Part of a small language model's weights.
Size: 8 layers, width 256, 2 heads of 128, MLP 512 SwiGLU.
Architecture: RMSNorm before each block, rotary positions, biases on query, key and value, untied embeddings.
Training: a variant of Adam for these matrices, 251M tokens, 7657 steps.
Each number is 200 + 40 x the weight over the matrix's rms, rounded and kept within 0 to 999. Layers, rows and columns count from 0.

# gate: layer 4 MLP gate, 512x256, rms 0.052, rows 379-396, columns 0-127
# up: layer 4 MLP up, 512x256, rms 0.0495, rows 379-396, columns 0-127
# down: layer 4 MLP down (transposed), 512x256, rms 0.047, rows 379-396, columns 0-127
gate379,276,179,201,276,199,225,230,192,164,160,272,206,119,293,237,279,170,198,200,236,197,182,217,180,164,171,162,205,203,205,180,109,196,169,209,162,296,192,263,214,168,179,202,139,180,177,173,154,215,144,252,197,207,301,169,67,185,183,161,190,263,270,212,170,200,181,201,249,177,181,213,101,143,209,187,219,174,184,121,215,205,273,219,266,200,274,176,294,198,209,227,203,234,157,150,163,180,231,246,135,262,174,170,272,209,248,183,204,245,158,206,222,236,218,175,124,295,134,161,174,91,203,166,171,197,142,247,230
up379,151,178,190,221,212,206,254,205,230,126,289,186,233,179,175,259,197,185,259,268,167,178,173,130,193,156,189,169,187,200,244,191,287,184,196,157,177,175,216,177,172,179,158,296,160,179,171,194,199,193,223,205,125,178,130,191,215,220,244,217,212,211,221,260,203,149,201,235,156,158,143,174,261,150,224,242,186,155,219,196,211,181,224,255,183,225,222,169,239,187,197,186,274,212,238,201,204,270,260,166,244,173,263,204,283,170,184,172,216,216,289,195,178,298,211,232,157,104,210,145,195,181,217,204,191,204,275,307
down379,163,245,159,126,137,168,121,219,208,245,191,186,201,180,236,210,217,179,241,185,219,255,217,233,271,186,239,239,241,234,218,169,116,168,264,226,174,218,140,227,203,226,202,220,193,238,159,163,222,229,267,228,148,223,258,258,161,157,203,152,219,188,220,209,141,180,189,242,203,166,181,127,207,158,197,183,171,224,164,241,276,170,158,173,162,172,169,179,237,143,183,154,231,197,188,270,153,180,164,221,255,204,232,238,171,173,195,152,181,248,207,153,168,172,130,153,207,212,169,192,260,178,241,113,220,236,162,192
gate380,159,275,161,179,153,254,201,225,184,205,189,235,191,216,187,277,210,149,238,149,259,199,173,215,267,192,179,183,241,238,167,189,119,198,263,181,166,222,259,251,249,204,207,196,194,211,229,210,190,190,155,168,225,173,215,234,143,217,195,250,300,245,233,201,259,176,155,256,183,215,202,203,183,191,179,131,347,264,231,201,189,222,143,231,217,184,288,248,204,240,238,173,260,194,226,202,219,212,215,181,194,137,223,233,217,225,242,217,143,160,274,243,229,191,104,172,243,256,256,181,259,179,176,152,221,216,196,232
up380,223,186,194,213,199,211,164,243,307,288,264,188,235,225,184,234,213,163,162,216,222,177,257,215,185,149,195,173,235,230,170,167,333,241,206,172,257,198,192,143,182,208,158,176,190,140,236,199,120,232,248,214,186,189,187,282,150,154,213,188,190,243,148,173,186,157,173,165,169,240,184,218,185,153,205,237,161,213,164,229,182,208,318,208,200,195,206,201,176,208,196,221,142,131,170,178,267,143,161,135,221,209,210,156,191,203,237,192,157,252,208,249,235,203,140,207,120,258,174,206,202,126,133,264,236,137,215,204
down380,227,94,197,247,271,154,118,254,238,150,204,314,197,246,134,207,164,182,234,242,159,236,265,213,165,259,151,229,193,238,203,183,197,238,178,249,164,204,199,187,199,213,191,180,148,148,172,236,173,185,235,210,205,169,208,244,228,171,184,161,191,218,220,134,249,127,88,184,214,174,208,202,198,123,177,181,207,232,246,220,212,189,264,180,256,171,158,168,260,213,221,103,136,257,141,152,293,152,163,248,175,216,201,117,268,230,228,150,196,223,235,241,163,215,170,244,167,230,189,192,228,182,197,164,193,174,181,152
gate381,223,193,300,335,149,243,175,145,198,188,180,190,200,201,169,227,155,176,206,239,176,187,174,159,127,306,192,180,215,209,184,201,219,204,210,164,176,255,186,243,290,182,254,215,158,156,167,284,213,173,230,156,216,188,164,182,237,188,146,137,194,252,181,120,208,176,206,146,188,299,206,123,252,158,192,204,196,211,274,229,184,225,203,215,147,148,233,215,240,193,207,146,193,236,288,200,219,259,214,181,140,167,214,220,174,281,276,235,252,192,222,212,179,153,225,223,241,197,232,208,210,224,134,226,176,290,242,185
up381,251,154,205,165,193,242,196,234,94,195,254,175,229,187,281,216,209,219,194,162,211,185,186,224,276,167,184,190,165,113,140,252,177,206,240,210,172,116,164,169,154,184,100,175,241,211,184,213,222,256,205,242,176,232,217,145,179,174,234,181,158,200,189,200,267,247,223,234,221,166,220,225,183,225,225,219,227,135,215,163,244,226,141,110,216,203,224,205,143,230,245,234,193,215,148,237,208,172,184,214,197,240,120,152,193,152,156,191,196,201,185,160,192,299,177,153,231,185,117,196,160,196,246,148,202,197,212,249
down381,221,192,276,262,249,225,190,221,269,191,151,169,202,183,151,203,197,171,220,204,173,193,160,165,182,268,194,188,200,209,183,179,209,172,176,149,148,168,285,226,185,204,189,244,169,163,232,262,223,161,246,196,197,189,205,201,197,179,237,182,162,232,165,174,190,183,211,172,256,257,199,150,211,177,227,193,206,206,241,212,153,182,186,222,115,174,225,218,216,174,158,177,140,216,205,215,238,210,201,195,169,203,248,189,128,225,190,148,184,189,222,200,155,191,218,231,262,268,236,204,186,269,156,245,191,183,218,209
gate382,187,251,244,154,169,218,246,193,203,161,152,187,176,261,241,128,219,206,179,263,203,250,194,153,241,233,124,213,175,223,219,228,180,195,235,123,107,184,182,176,211,198,167,134,209,186,180,288,167,178,202,163,228,183,116,96,220,180,268,157,134,234,268,186,222,234,202,173,169,175,108,163,234,198,246,232,188,260,219,174,160,228,192,289,179,240,218,257,222,200,194,153,231,248,213,182,191,162,243,206,260,137,210,243,193,240,230,198,192,165,192,264,161,181,174,210,291,170,245,199,192,250,225,164,264,197,201,252
up382,181,177,168,249,177,170,206,116,227,198,216,221,176,206,163,183,264,114,227,257,231,189,225,171,98,228,225,156,183,84,192,176,273,216,202,188,190,211,232,206,163,256,212,135,213,199,162,159,179,208,244,169,262,170,202,180,141,230,204,186,242,271,172,222,193,222,172,230,266,150,255,227,139,109,229,178,155,164,112,247,205,211,227,173,277,176,114,160,201,215,215,253,127,254,235,125,174,225,203,117,258,209,148,203,101,206,185,183,201,191,168,201,162,163,226,145,207,210,218,187,270,209,166,185,212,188,228,188
down382,236,236,189,236,188,129,206,199,111,197,193,185,204,201,161,202,213,203,136,193,185,138,245,151,202,189,225,257,201,169,251,201,207,133,223,200,194,176,197,213,129,244,277,157,125,245,226,210,146,179,155,241,222,213,219,173,152,180,236,248,211,257,163,208,191,179,116,262,148,213,221,245,127,218,161,196,201,179,255,217,205,244,194,246,193,212,134,183,185,257,197,194,175,205,132,159,187,295,210,206,148,197,148,240,189,196,238,235,181,208,176,230,208,232,182,197,238,227,205,167,205,205,232,229,158,221,232,233
gate383,243,200,194,275,181,246,166,236,218,241,241,201,155,196,304,260,161,255,265,283,202,196,197,259,161,125,216,210,278,153,180,196,190,181,157,189,169,229,251,171,233,147,135,229,183,151,255,260,163,218,255,179,137,190,170,288,172,213,241,184,177,262,209,200,137,121,214,235,207,162,171,228,247,201,219,216,156,233,179,205,213,208,272,183,188,105,166,130,231,238,147,221,205,198,170,163,184,139,244,197,249,208,263,136,135,228,223,190,116,196,191,268,182,242,214,224,222,221,161,230,190,168,172,206,159,180,180,229
up383,184,134,235,203,213,204,175,205,180,232,181,158,113,204,254,190,203,224,178,271,210,207,110,256,127,181,222,194,233,202,184,208,181,155,173,185,210,239,269,174,196,96,220,143,193,185,236,233,125,120,189,193,170,222,173,191,204,182,205,169,169,222,163,190,142,176,267,219,185,227,153,172,222,267,218,191,208,269,177,210,238,197,179,198,165,197,175,142,218,277,188,220,171,163,200,193,213,232,243,218,204,198,191,267,158,225,228,216,221,172,172,204,158,199,201,232,175,183,251,190,168,191,197,142,195,251,127,226
down383,183,250,215,185,162,200,218,174,172,212,119,215,199,220,148,179,210,122,191,186,157,195,226,156,147,244,166,176,157,204,185,242,173,199,240,203,168,179,124,233,220,235,186,163,183,262,204,158,253,245,210,187,254,229,195,164,246,213,173,179,224,153,150,186,244,203,183,204,150,189,238,188,143,186,143,192,223,206,196,210,220,196,167,231,198,222,237,259,160,222,209,152,218,177,205,202,178,192,182,183,221,222,173,229,219,174,211,195,229,243,194,212,199,233,246,168,240,171,202,175,189,200,228,183,188,203,202,186
gate384,169,208,235,191,156,150,153,180,162,176,243,203,255,212,164,193,154,135,202,165,147,246,131,152,193,178,211,173,215,199,134,142,164,269,148,251,170,222,230,169,157,156,151,207,173,249,173,261,158,126,208,68,171,202,161,163,151,240,234,162,156,161,159,202,251,173,275,173,209,200,219,181,237,193,234,215,242,225,207,236,198,204,175,160,198,218,149,264,183,159,214,156,162,261,238,225,197,260,274,266,206,206,191,168,105,196,157,260,170,214,224,202,222,218,201,236,280,227,247,169,219,213,285,242,207,201,125,269
up384,171,205,279,197,156,259,131,221,245,237,243,197,231,207,163,183,108,143,218,167,139,204,195,180,214,236,208,290,248,223,184,226,227,198,179,246,225,161,233,184,182,149,242,198,131,182,268,207,234,181,194,218,192,194,195,201,207,184,205,150,180,161,125,85,175,201,220,185,244,197,222,194,257,164,187,174,208,284,281,204,257,138,168,191,167,278,185,130,175,159,209,126,203,182,168,258,198,209,194,149,232,215,289,273,203,249,184,185,198,188,240,250,237,233,222,208,149,203,182,113,181,232,158,213,210,97,206,277
down384,146,237,156,225,216,211,213,178,201,233,241,263,200,198,145,105,217,168,214,163,182,253,140,184,165,198,167,218,180,158,191,162,202,238,151,221,157,363,216,246,272,173,174,209,156,230,195,93,158,209,247,224,175,250,176,210,145,198,196,268,232,172,167,154,208,182,244,218,162,208,247,159,243,272,197,202,179,212,252,206,231,192,206,219,215,188,192,182,191,141,224,217,191,182,183,200,198,218,254,150,121,183,207,219,237,195,195,209,199,199,171,213,171,187,88,183,208,221,224,163,221,215,210,272,165,217,162,203
gate385,211,229,180,145,167,211,212,155,258,179,139,169,204,159,137,133,266,188,142,252,104,207,155,228,178,224,100,278,185,128,222,239,161,174,176,204,181,180,217,138,222,194,168,168,156,211,182,229,219,164,225,254,204,234,195,224,154,202,251,90,165,197,153,220,240,188,218,170,237,206,173,162,241,194,138,211,236,194,239,168,207,219,186,219,194,166,283,179,207,173,209,161,235,292,223,316,169,198,253,233,184,150,145,285,270,158,167,214,235,181,228,196,176,264,228,221,174,76,181,166,186,239,207,183,168,274,248,151
up385,212,217,150,129,179,229,219,237,207,205,178,164,152,251,230,190,137,197,216,134,243,175,231,212,263,242,198,228,182,204,183,198,233,101,194,207,221,231,204,125,183,209,204,256,207,209,208,202,117,200,101,192,233,204,203,235,241,259,254,247,214,232,217,216,163,153,216,129,209,87,165,216,249,159,166,208,219,140,169,242,182,210,279,264,201,206,228,158,184,184,180,208,159,223,216,184,206,223,201,239,190,309,192,238,139,223,226,150,190,230,186,177,166,258,203,240,119,127,154,248,184,174,136,147,208,239,173,203
down385,221,157,180,220,206,222,239,142,211,223,272,229,210,251,152,157,181,178,204,77,283,181,219,221,245,223,243,187,253,201,146,154,200,266,223,258,231,218,155,202,137,234,246,223,217,241,175,204,178,239,175,279,232,227,245,199,150,221,184,181,229,176,175,213,211,182,216,241,211,208,206,204,183,157,169,224,191,241,125,271,209,219,119,246,201,225,198,152,258,263,270,217,209,170,199,207,227,197,184,121,222,212,257,267,213,228,129,171,170,209,131,176,270,220,234,172,210,228,144,195,167,199,208,218,173,157,202,217
gate386,193,209,219,202,165,183,210,297,147,214,166,204,149,211,265,233,212,260,199,161,205,157,180,215,193,180,246,206,171,176,131,192,182,214,228,178,173,146,240,143,180,187,271,181,204,221,165,201,213,230,228,125,192,238,212,185,139,227,250,163,191,191,215,187,224,246,243,159,215,225,182,205,200,170,279,183,237,265,261,140,224,200,229,237,204,229,261,170,197,228,169,204,196,248,196,187,192,210,232,246,176,189,226,216,157,125,243,141,164,179,234,241,233,164,241,186,259,134,175,171,169,191,243,232,192,237,251,219
up386,109,185,200,111,226,188,176,238,132,275,134,173,229,201,232,120,164,182,157,115,192,182,199,231,204,179,292,265,190,174,173,241,171,182,173,205,257,192,209,176,145,154,259,200,199,200,151,202,210,178,146,220,205,172,176,239,208,253,201,142,142,208,204,227,269,190,184,144,237,211,208,207,202,111,233,266,189,223,234,144,178,196,248,228,209,302,131,137,173,190,124,275,240,204,147,211,208,139,162,188,225,320,193,229,192,111,178,230,175,271,198,170,187,112,220,260,192,175,169,243,210,173,224,168,133,129,223,203
down386,171,165,187,192,213,200,190,125,247,213,233,244,240,139,183,173,201,146,224,212,185,262,202,296,173,115,223,248,214,165,218,220,172,219,193,208,218,132,228,221,182,203,195,259,158,248,200,183,216,216,150,195,149,151,242,189,192,173,203,209,140,137,133,228,207,184,159,202,172,211,267,206,155,148,174,245,211,169,186,134,204,196,180,205,163,179,95,92,184,208,238,236,180,184,244,239,161,229,257,252,248,243,226,203,161,234,178,237,215,225,200,237,159,192,199,262,211,164,200,230,270,166,167,187,197,222,188,105
gate387,153,220,184,224,139,157,132,309,268,219,208,167,148,238,208,266,143,191,213,222,221,199,151,252,302,180,128,173,208,308,185,174,221,251,147,189,221,168,266,219,181,236,220,217,216,206,160,231,109,265,244,197,200,226,197,278,196,149,192,151,201,243,96,228,202,145,222,208,189,201,168,184,167,183,142,233,185,189,193,192,230,223,140,217,227,216,247,221,145,217,164,181,120,177,239,215,266,186,221,208,159,153,181,245,195,137,207,206,229,155,206,255,202,242,219,207,134,185,194,162,230,264,202,208,198,212,232,186
up387,221,213,138,152,304,172,187,149,252,228,153,202,210,200,191,245,190,208,198,219,246,199,209,120,241,255,213,227,263,216,169,171,197,174,172,160,144,226,238,137,166,260,187,154,241,179,259,187,173,161,253,175,226,209,223,141,239,227,276,245,186,199,183,147,216,208,218,260,94,213,233,284,210,253,216,278,195,236,185,257,215,245,174,187,197,180,307,203,137,194,205,202,300,238,162,139,193,234,284,143,171,126,222,190,150,227,222,209,202,206,171,188,195,246,212,193,174,244,229,239,262,210,198,195,205,241,237,182
down387,137,209,185,183,220,219,136,240,174,158,167,244,149,272,116,271,195,202,186,186,213,242,248,219,223,167,112,120,212,164,131,183,149,223,218,172,124,215,306,135,264,256,169,147,108,147,188,182,155,214,205,166,193,156,188,260,240,213,236,203,264,212,189,161,195,233,198,221,199,267,176,204,185,219,221,240,228,184,208,231,176,176,152,175,249,178,254,180,187,266,144,142,140,212,260,195,265,139,228,199,213,172,117,147,137,193,192,219,182,189,209,252,181,182,222,266,201,242,184,215,292,211,224,177,167,191,225,182
gate388,233,147,146,244,186,174,169,201,149,213,197,216,206,256,227,137,252,205,255,225,203,91,202,230,173,262,174,194,189,195,187,202,231,228,186,189,195,213,240,251,170,251,215,178,207,195,181,165,136,293,210,189,196,196,209,196,231,169,215,186,171,222,192,192,136,127,178,174,121,188,164,304,182,216,226,193,246,188,201,146,226,211,184,230,144,260,175,178,268,186,246,216,184,261,231,111,241,229,183,164,251,241,242,205,184,160,181,238,147,167,167,159,221,183,222,236,116,218,250,180,230,217,178,217,228,218,240,230
up388,204,277,180,218,170,226,157,226,155,234,202,184,165,215,265,167,253,209,213,261,194,188,224,181,222,151,123,186,231,199,276,207,285,185,192,249,215,170,159,160,233,253,121,236,261,177,231,197,231,167,194,242,266,216,166,203,200,190,183,208,167,145,134,172,250,195,243,238,188,233,146,220,181,134,285,216,218,231,205,171,181,261,239,157,185,204,171,144,178,186,179,199,174,224,184,268,263,168,155,218,148,218,197,140,208,209,217,146,219,226,206,223,183,239,170,162,256,171,201,171,223,193,223,155,206,148,226,213
down388,210,200,227,197,118,186,271,206,271,139,180,259,264,269,229,171,224,190,222,167,253,214,172,224,233,199,129,244,167,253,208,210,232,280,172,240,209,222,218,242,195,140,124,217,178,189,250,136,243,194,227,220,206,162,192,213,186,184,148,248,183,254,119,180,193,185,180,137,225,191,223,171,199,231,231,244,137,230,235,252,198,191,256,198,223,112,130,208,198,144,233,234,200,157,204,188,207,227,192,239,189,221,212,207,220,167,130,229,243,191,153,234,170,254,271,254,197,217,236,204,178,243,121,231,197,197,193,179
gate389,164,174,187,192,190,277,185,173,170,199,297,252,200,212,240,226,160,197,194,203,246,181,168,215,140,135,219,208,222,181,181,246,246,202,168,171,132,210,176,173,168,241,133,129,159,191,219,213,133,190,200,169,253,170,142,185,177,167,231,215,112,218,218,173,248,175,247,131,135,242,182,206,167,215,197,256,179,214,161,189,224,97,177,167,224,216,206,205,217,194,221,266,213,301,259,216,209,206,253,201,213,221,176,235,213,173,189,202,194,193,149,168,154,201,200,147,187,152,197,176,125,154,190,196,233,224,156,292
up389,203,221,218,252,238,210,158,224,226,256,144,214,192,156,267,217,215,222,227,221,228,193,223,268,177,223,191,194,290,173,174,240,201,217,199,193,196,227,176,242,245,192,128,184,182,225,228,226,195,260,159,148,116,208,207,300,148,204,175,251,238,287,191,242,165,118,151,242,216,152,174,253,193,215,186,227,241,156,151,247,148,186,210,180,230,201,194,189,234,261,180,187,223,165,167,135,195,202,225,220,177,214,140,236,175,155,182,122,205,187,149,171,193,160,181,231,198,209,224,235,227,179,275,244,181,155,219,211
down389,177,166,191,205,159,159,277,223,248,206,224,170,242,265,194,166,185,214,243,182,216,134,224,178,162,195,199,212,240,291,250,243,173,206,281,218,166,255,119,253,188,202,198,154,226,190,195,186,215,161,229,173,223,204,180,92,238,192,208,228,224,179,203,213,214,230,151,219,243,266,243,205,147,203,169,180,277,218,176,167,166,207,183,146,160,135,240,177,209,156,190,256,268,126,184,218,188,186,207,212,174,199,110,208,264,201,189,216,227,237,212,180,209,151,111,182,200,196,120,190,226,208,219,238,139,189,218,313
gate390,182,207,209,187,217,165,236,194,163,174,150,221,281,179,229,157,218,204,204,226,222,244,236,220,199,264,208,148,151,231,232,247,204,185,178,257,181,159,227,253,213,256,288,152,192,202,212,239,256,186,263,158,165,221,109,169,149,204,119,181,146,216,123,195,280,252,160,184,176,271,246,233,142,121,140,247,212,188,191,259,238,185,151,209,202,238,258,273,199,185,294,145,168,210,258,236,108,190,201,199,246,126,173,262,238,192,208,188,170,169,262,157,228,176,197,196,199,183,180,167,193,287,223,204,227,167,238,206
up390,217,284,182,238,251,289,185,230,228,258,140,196,183,310,224,259,193,197,212,251,244,225,158,217,167,115,94,162,200,249,183,199,193,268,182,130,143,214,228,166,193,201,199,194,201,265,263,222,160,275,191,155,181,252,217,156,205,155,242,257,178,274,147,177,170,128,190,251,212,200,224,206,192,188,139,245,208,236,209,103,179,249,237,237,270,167,189,269,123,227,218,226,183,162,115,195,211,178,198,221,151,198,247,142,175,176,149,183,172,206,156,254,179,212,190,147,197,194,243,194,175,149,286,233,135,229,248,259
down390,172,218,204,123,223,250,202,241,215,193,160,138,185,266,155,261,110,141,139,253,225,237,134,153,203,226,98,171,174,176,147,225,119,197,203,142,122,188,165,152,263,222,222,233,146,232,178,231,180,243,214,139,142,215,171,194,212,216,217,160,219,226,185,215,248,193,231,242,169,188,240,195,185,153,161,133,155,290,239,152,246,224,184,186,272,264,162,280,156,221,262,146,189,225,195,224,207,272,229,161,182,241,220,216,204,153,138,177,249,162,187,262,212,192,230,183,207,155,198,169,204,233,261,162,148,223,204,169
gate391,189,227,194,180,133,248,263,245,207,210,208,208,158,255,173,198,325,171,185,270,238,137,265,190,199,192,167,262,213,231,137,190,178,233,274,175,208,184,192,173,225,218,193,194,275,147,179,176,239,216,146,226,229,185,218,206,124,178,180,207,186,248,195,145,210,236,89,188,158,248,207,203,208,240,187,192,245,130,259,239,254,168,199,165,237,283,227,206,190,218,221,74,215,250,155,147,177,219,258,185,189,244,225,243,203,245,205,162,200,246,181,137,253,181,183,156,298,184,232,211,110,204,238,166,191,263,193,196
up391,229,176,275,212,167,96,160,175,259,219,197,140,102,147,176,140,177,247,219,189,207,247,203,179,159,232,223,236,195,200,196,177,202,174,189,205,181,201,209,234,187,157,179,166,200,241,174,233,215,198,204,180,178,204,128,167,235,261,232,102,108,213,203,238,171,161,153,281,188,267,173,212,253,198,194,179,188,232,178,163,199,227,228,223,225,210,197,208,234,206,239,260,114,178,233,254,187,217,169,261,198,187,225,211,234,227,216,203,209,194,206,195,172,202,269,166,169,184,173,189,172,213,241,184,165,211,175,202
down391,187,204,149,226,188,178,298,224,234,255,290,238,173,253,210,202,246,254,207,187,266,196,224,166,185,177,181,176,193,213,190,171,225,202,154,250,146,204,249,190,185,180,143,242,169,222,260,127,258,138,238,213,173,196,178,183,76,159,179,247,193,222,178,191,214,195,217,164,238,245,294,204,220,182,201,227,221,169,206,124,178,292,164,127,187,210,271,180,245,226,287,247,106,194,189,280,252,209,228,196,186,174,207,193,217,211,197,163,191,231,121,222,237,218,161,214,240,207,142,204,178,260,209,264,182,237,216,198
gate392,252,201,185,264,173,195,184,198,227,198,169,180,277,289,254,156,147,185,215,256,138,112,196,183,234,212,168,202,224,196,217,181,182,197,162,155,161,161,217,108,236,203,234,187,202,233,282,176,127,177,272,231,209,163,219,213,203,140,194,178,183,223,194,181,170,203,142,194,131,228,223,177,236,219,191,228,206,264,224,237,162,205,194,209,280,171,285,164,236,192,197,265,202,161,188,191,207,218,196,183,186,181,186,181,173,205,313,189,194,142,206,197,154,146,177,212,254,181,164,129,169,222,148,175,238,192,276,247
up392,185,227,197,205,186,256,186,204,189,179,209,236,202,164,197,193,192,227,174,153,193,190,242,137,243,146,171,214,164,245,211,268,249,167,243,232,181,211,156,194,257,228,163,219,214,174,137,209,228,277,233,144,200,217,265,216,217,189,148,250,213,191,254,182,267,154,218,220,217,243,222,208,95,205,241,132,219,142,243,215,220,129,175,238,169,153,243,298,207,178,182,132,193,250,198,172,201,189,250,181,182,220,201,195,228,228,206,198,222,178,205,243,250,275,246,164,175,180,225,160,161,225,262,193,188,176,262,171
down392,209,243,205,202,193,141,181,225,165,202,215,223,245,174,286,177,145,200,198,196,227,129,187,196,162,213,153,149,180,147,237,192,239,167,234,196,124,192,302,175,128,137,179,207,189,285,184,170,187,218,329,187,200,261,180,251,216,202,276,177,173,269,124,206,214,184,219,299,225,168,176,185,206,225,200,223,249,224,206,232,226,208,182,211,186,213,218,207,191,220,168,218,196,205,202,201,199,190,139,226,203,185,253,208,169,166,167,190,243,194,199,111,196,182,223,185,154,138,212,242,188,214,161,183,235,249,216,189
gate393,276,177,173,185,191,179,233,182,242,191,213,223,234,230,213,189,174,198,215,172,202,201,217,147,177,141,142,257,185,182,224,190,139,201,149,212,107,172,230,247,183,201,177,202,205,101,250,212,163,157,208,208,165,205,156,234,234,223,208,222,162,142,179,194,163,180,146,143,186,185,223,196,199,211,201,214,255,184,208,110,191,255,189,134,217,190,190,224,179,179,173,162,208,232,159,193,185,219,234,252,205,197,214,206,145,212,204,183,156,233,211,204,180,176,206,181,230,141,180,201,266,238,190,183,281,177,201,222
up393,224,224,158,128,230,199,160,237,278,156,255,236,216,215,173,186,79,252,180,167,176,123,203,220,186,186,146,219,197,182,224,235,219,146,239,212,214,235,235,249,225,220,182,305,197,175,166,179,276,189,298,263,220,139,194,193,182,278,232,141,212,108,264,218,161,179,195,221,200,236,238,233,260,173,232,228,267,211,253,224,209,224,195,186,194,173,122,260,207,227,201,172,247,139,199,250,194,198,169,142,195,193,192,152,194,226,185,233,165,256,238,215,200,239,212,202,185,157,179,266,243,207,274,270,237,256,200,200
down393,213,188,216,118,185,234,176,159,215,160,234,204,125,192,100,187,214,207,205,275,225,271,113,187,146,222,197,242,188,210,258,227,161,163,205,183,299,225,234,256,212,231,125,261,207,215,201,276,268,222,217,234,223,202,160,150,190,169,202,214,226,248,170,245,167,194,229,244,247,223,203,212,172,148,218,191,175,206,208,212,161,156,248,208,193,262,177,213,197,277,208,196,199,192,219,165,151,209,216,244,212,155,113,204,225,195,270,162,202,216,221,228,145,262,144,192,188,202,127,214,193,162,177,221,207,210,206,148
gate394,124,226,203,224,251,265,233,176,171,270,169,215,224,243,220,207,189,164,226,224,152,195,260,223,216,199,160,219,192,252,245,276,174,207,143,258,168,183,125,212,208,208,194,120,254,115,186,258,126,165,200,215,147,178,134,240,185,183,200,234,187,170,164,207,131,235,155,193,170,208,246,274,207,217,169,243,203,198,233,213,174,224,285,225,203,234,200,193,189,187,194,178,138,161,155,242,222,222,184,194,139,220,137,254,252,285,161,265,190,191,139,239,173,231,135,232,196,223,165,153,165,158,186,187,197,203,138,181
up394,225,209,171,192,228,135,222,223,191,186,220,298,172,198,183,208,245,154,185,180,247,226,221,190,156,195,220,171,199,202,218,141,198,204,230,275,232,197,238,167,147,247,284,186,262,227,190,243,228,237,126,150,206,247,200,215,206,284,231,223,245,250,197,230,130,193,202,121,149,162,212,225,205,174,152,148,132,157,197,263,203,264,198,192,242,202,207,205,166,275,168,230,150,223,238,182,217,169,230,261,203,189,207,272,164,204,184,216,167,193,194,220,162,175,228,155,172,189,242,190,211,227,263,223,220,211,174,181
down394,201,196,202,200,237,235,140,196,194,269,197,181,209,273,172,185,211,238,168,268,219,224,174,198,228,120,188,156,142,214,196,249,203,154,137,148,217,171,95,197,183,231,151,229,171,138,171,167,136,214,214,231,162,166,172,147,241,138,291,185,191,234,121,209,231,268,223,200,284,253,217,238,226,183,220,198,173,203,162,250,91,257,191,190,272,234,196,206,191,246,202,204,240,158,177,250,179,174,244,174,279,235,203,199,244,215,228,218,158,120,219,219,233,173,179,169,225,144,202,199,236,202,193,184,212,191,192,236
gate395,171,270,183,126,159,119,288,222,170,203,210,222,202,199,249,206,186,197,197,205,190,239,201,209,221,168,230,308,177,240,177,202,247,149,161,204,167,246,198,163,149,214,254,217,197,144,222,239,147,276,160,213,243,168,195,157,231,170,275,204,206,245,195,242,209,280,187,183,142,167,212,209,184,206,259,187,229,242,170,151,214,212,163,170,216,178,207,262,213,170,170,201,278,225,170,168,186,120,157,188,200,178,163,224,102,207,310,196,170,193,134,223,177,179,174,261,171,206,187,183,151,205,199,239,240,281,231,149
up395,221,148,249,210,208,185,230,251,151,245,216,204,178,237,188,173,249,119,245,205,260,210,212,210,286,117,201,162,200,200,162,153,227,242,211,193,277,224,248,237,193,250,211,287,217,135,139,254,139,281,220,237,198,182,229,174,231,129,249,244,199,258,154,158,244,166,216,164,174,246,222,186,156,230,210,261,217,228,215,290,187,238,154,203,190,164,194,229,122,264,154,227,169,129,198,210,176,199,279,181,320,159,212,276,186,129,206,195,254,209,176,240,229,219,176,214,192,237,179,115,173,211,233,250,236,161,191,185
down395,167,193,219,173,172,199,252,230,164,165,154,186,170,133,233,231,191,182,196,235,86,232,209,227,151,200,136,258,169,161,236,198,176,81,218,193,135,289,212,137,340,232,179,166,165,196,167,218,174,188,164,225,221,235,231,150,173,192,229,172,193,160,234,249,229,278,224,200,164,224,193,180,273,176,265,209,198,213,203,202,214,201,167,142,213,204,227,235,207,180,179,204,184,236,147,152,270,148,107,231,140,201,242,203,148,192,297,174,243,219,214,125,187,211,230,213,180,176,254,197,176,172,129,140,156,242,207,181
gate396,192,248,159,200,192,230,196,241,255,197,277,203,139,210,232,213,154,180,208,255,179,217,173,181,140,126,204,244,207,177,234,224,149,195,228,266,190,188,170,191,154,164,224,250,189,201,223,149,188,255,247,156,132,101,139,152,203,178,138,211,168,265,240,166,157,167,148,225,242,223,236,191,261,155,127,153,173,265,156,233,190,252,136,248,222,210,181,169,215,157,245,166,266,249,225,150,180,224,197,167,220,174,186,172,192,218,155,252,238,175,202,272,152,161,172,221,155,217,222,172,142,209,231,183,244,210,217,173
up396,242,177,207,204,163,76,214,165,175,205,219,244,243,200,170,243,212,188,238,188,141,204,236,218,177,238,176,173,160,166,143,155,168,237,155,165,237,179,214,154,183,186,178,215,174,220,201,133,229,234,157,187,258,225,199,145,177,165,226,227,156,131,154,202,183,255,196,205,179,247,228,196,233,205,155,191,166,163,208,177,251,220,241,182,243,209,171,194,213,150,136,179,143,243,205,136,267,133,183,190,118,194,112,156,270,157,245,168,216,168,243,123,179,158,190,255,204,230,196,242,247,201,190,211,120,248,244,148
down396,246,259,280,244,219,230,143,214,174,197,269,201,149,222,193,185,169,246,140,233,187,309,257,212,181,209,213,226,186,201,186,211,199,143,171,152,170,160,213,272,178,183,229,232,213,249,171,169,245,182,238,171,93,187,204,202,186,228,168,204,202,238,208,271,219,255,211,247,200,131,223,234,217,154,221,212,191,265,221,199,209,171,206,193,291,169,227,217,221,228,211,245,197,225,162,251,206,197,204,171,202,173,261,230,170,206,252,234,149,148,220,254,153,124,296,227,128,198,215,192,189,173,252,222,227,183,228,161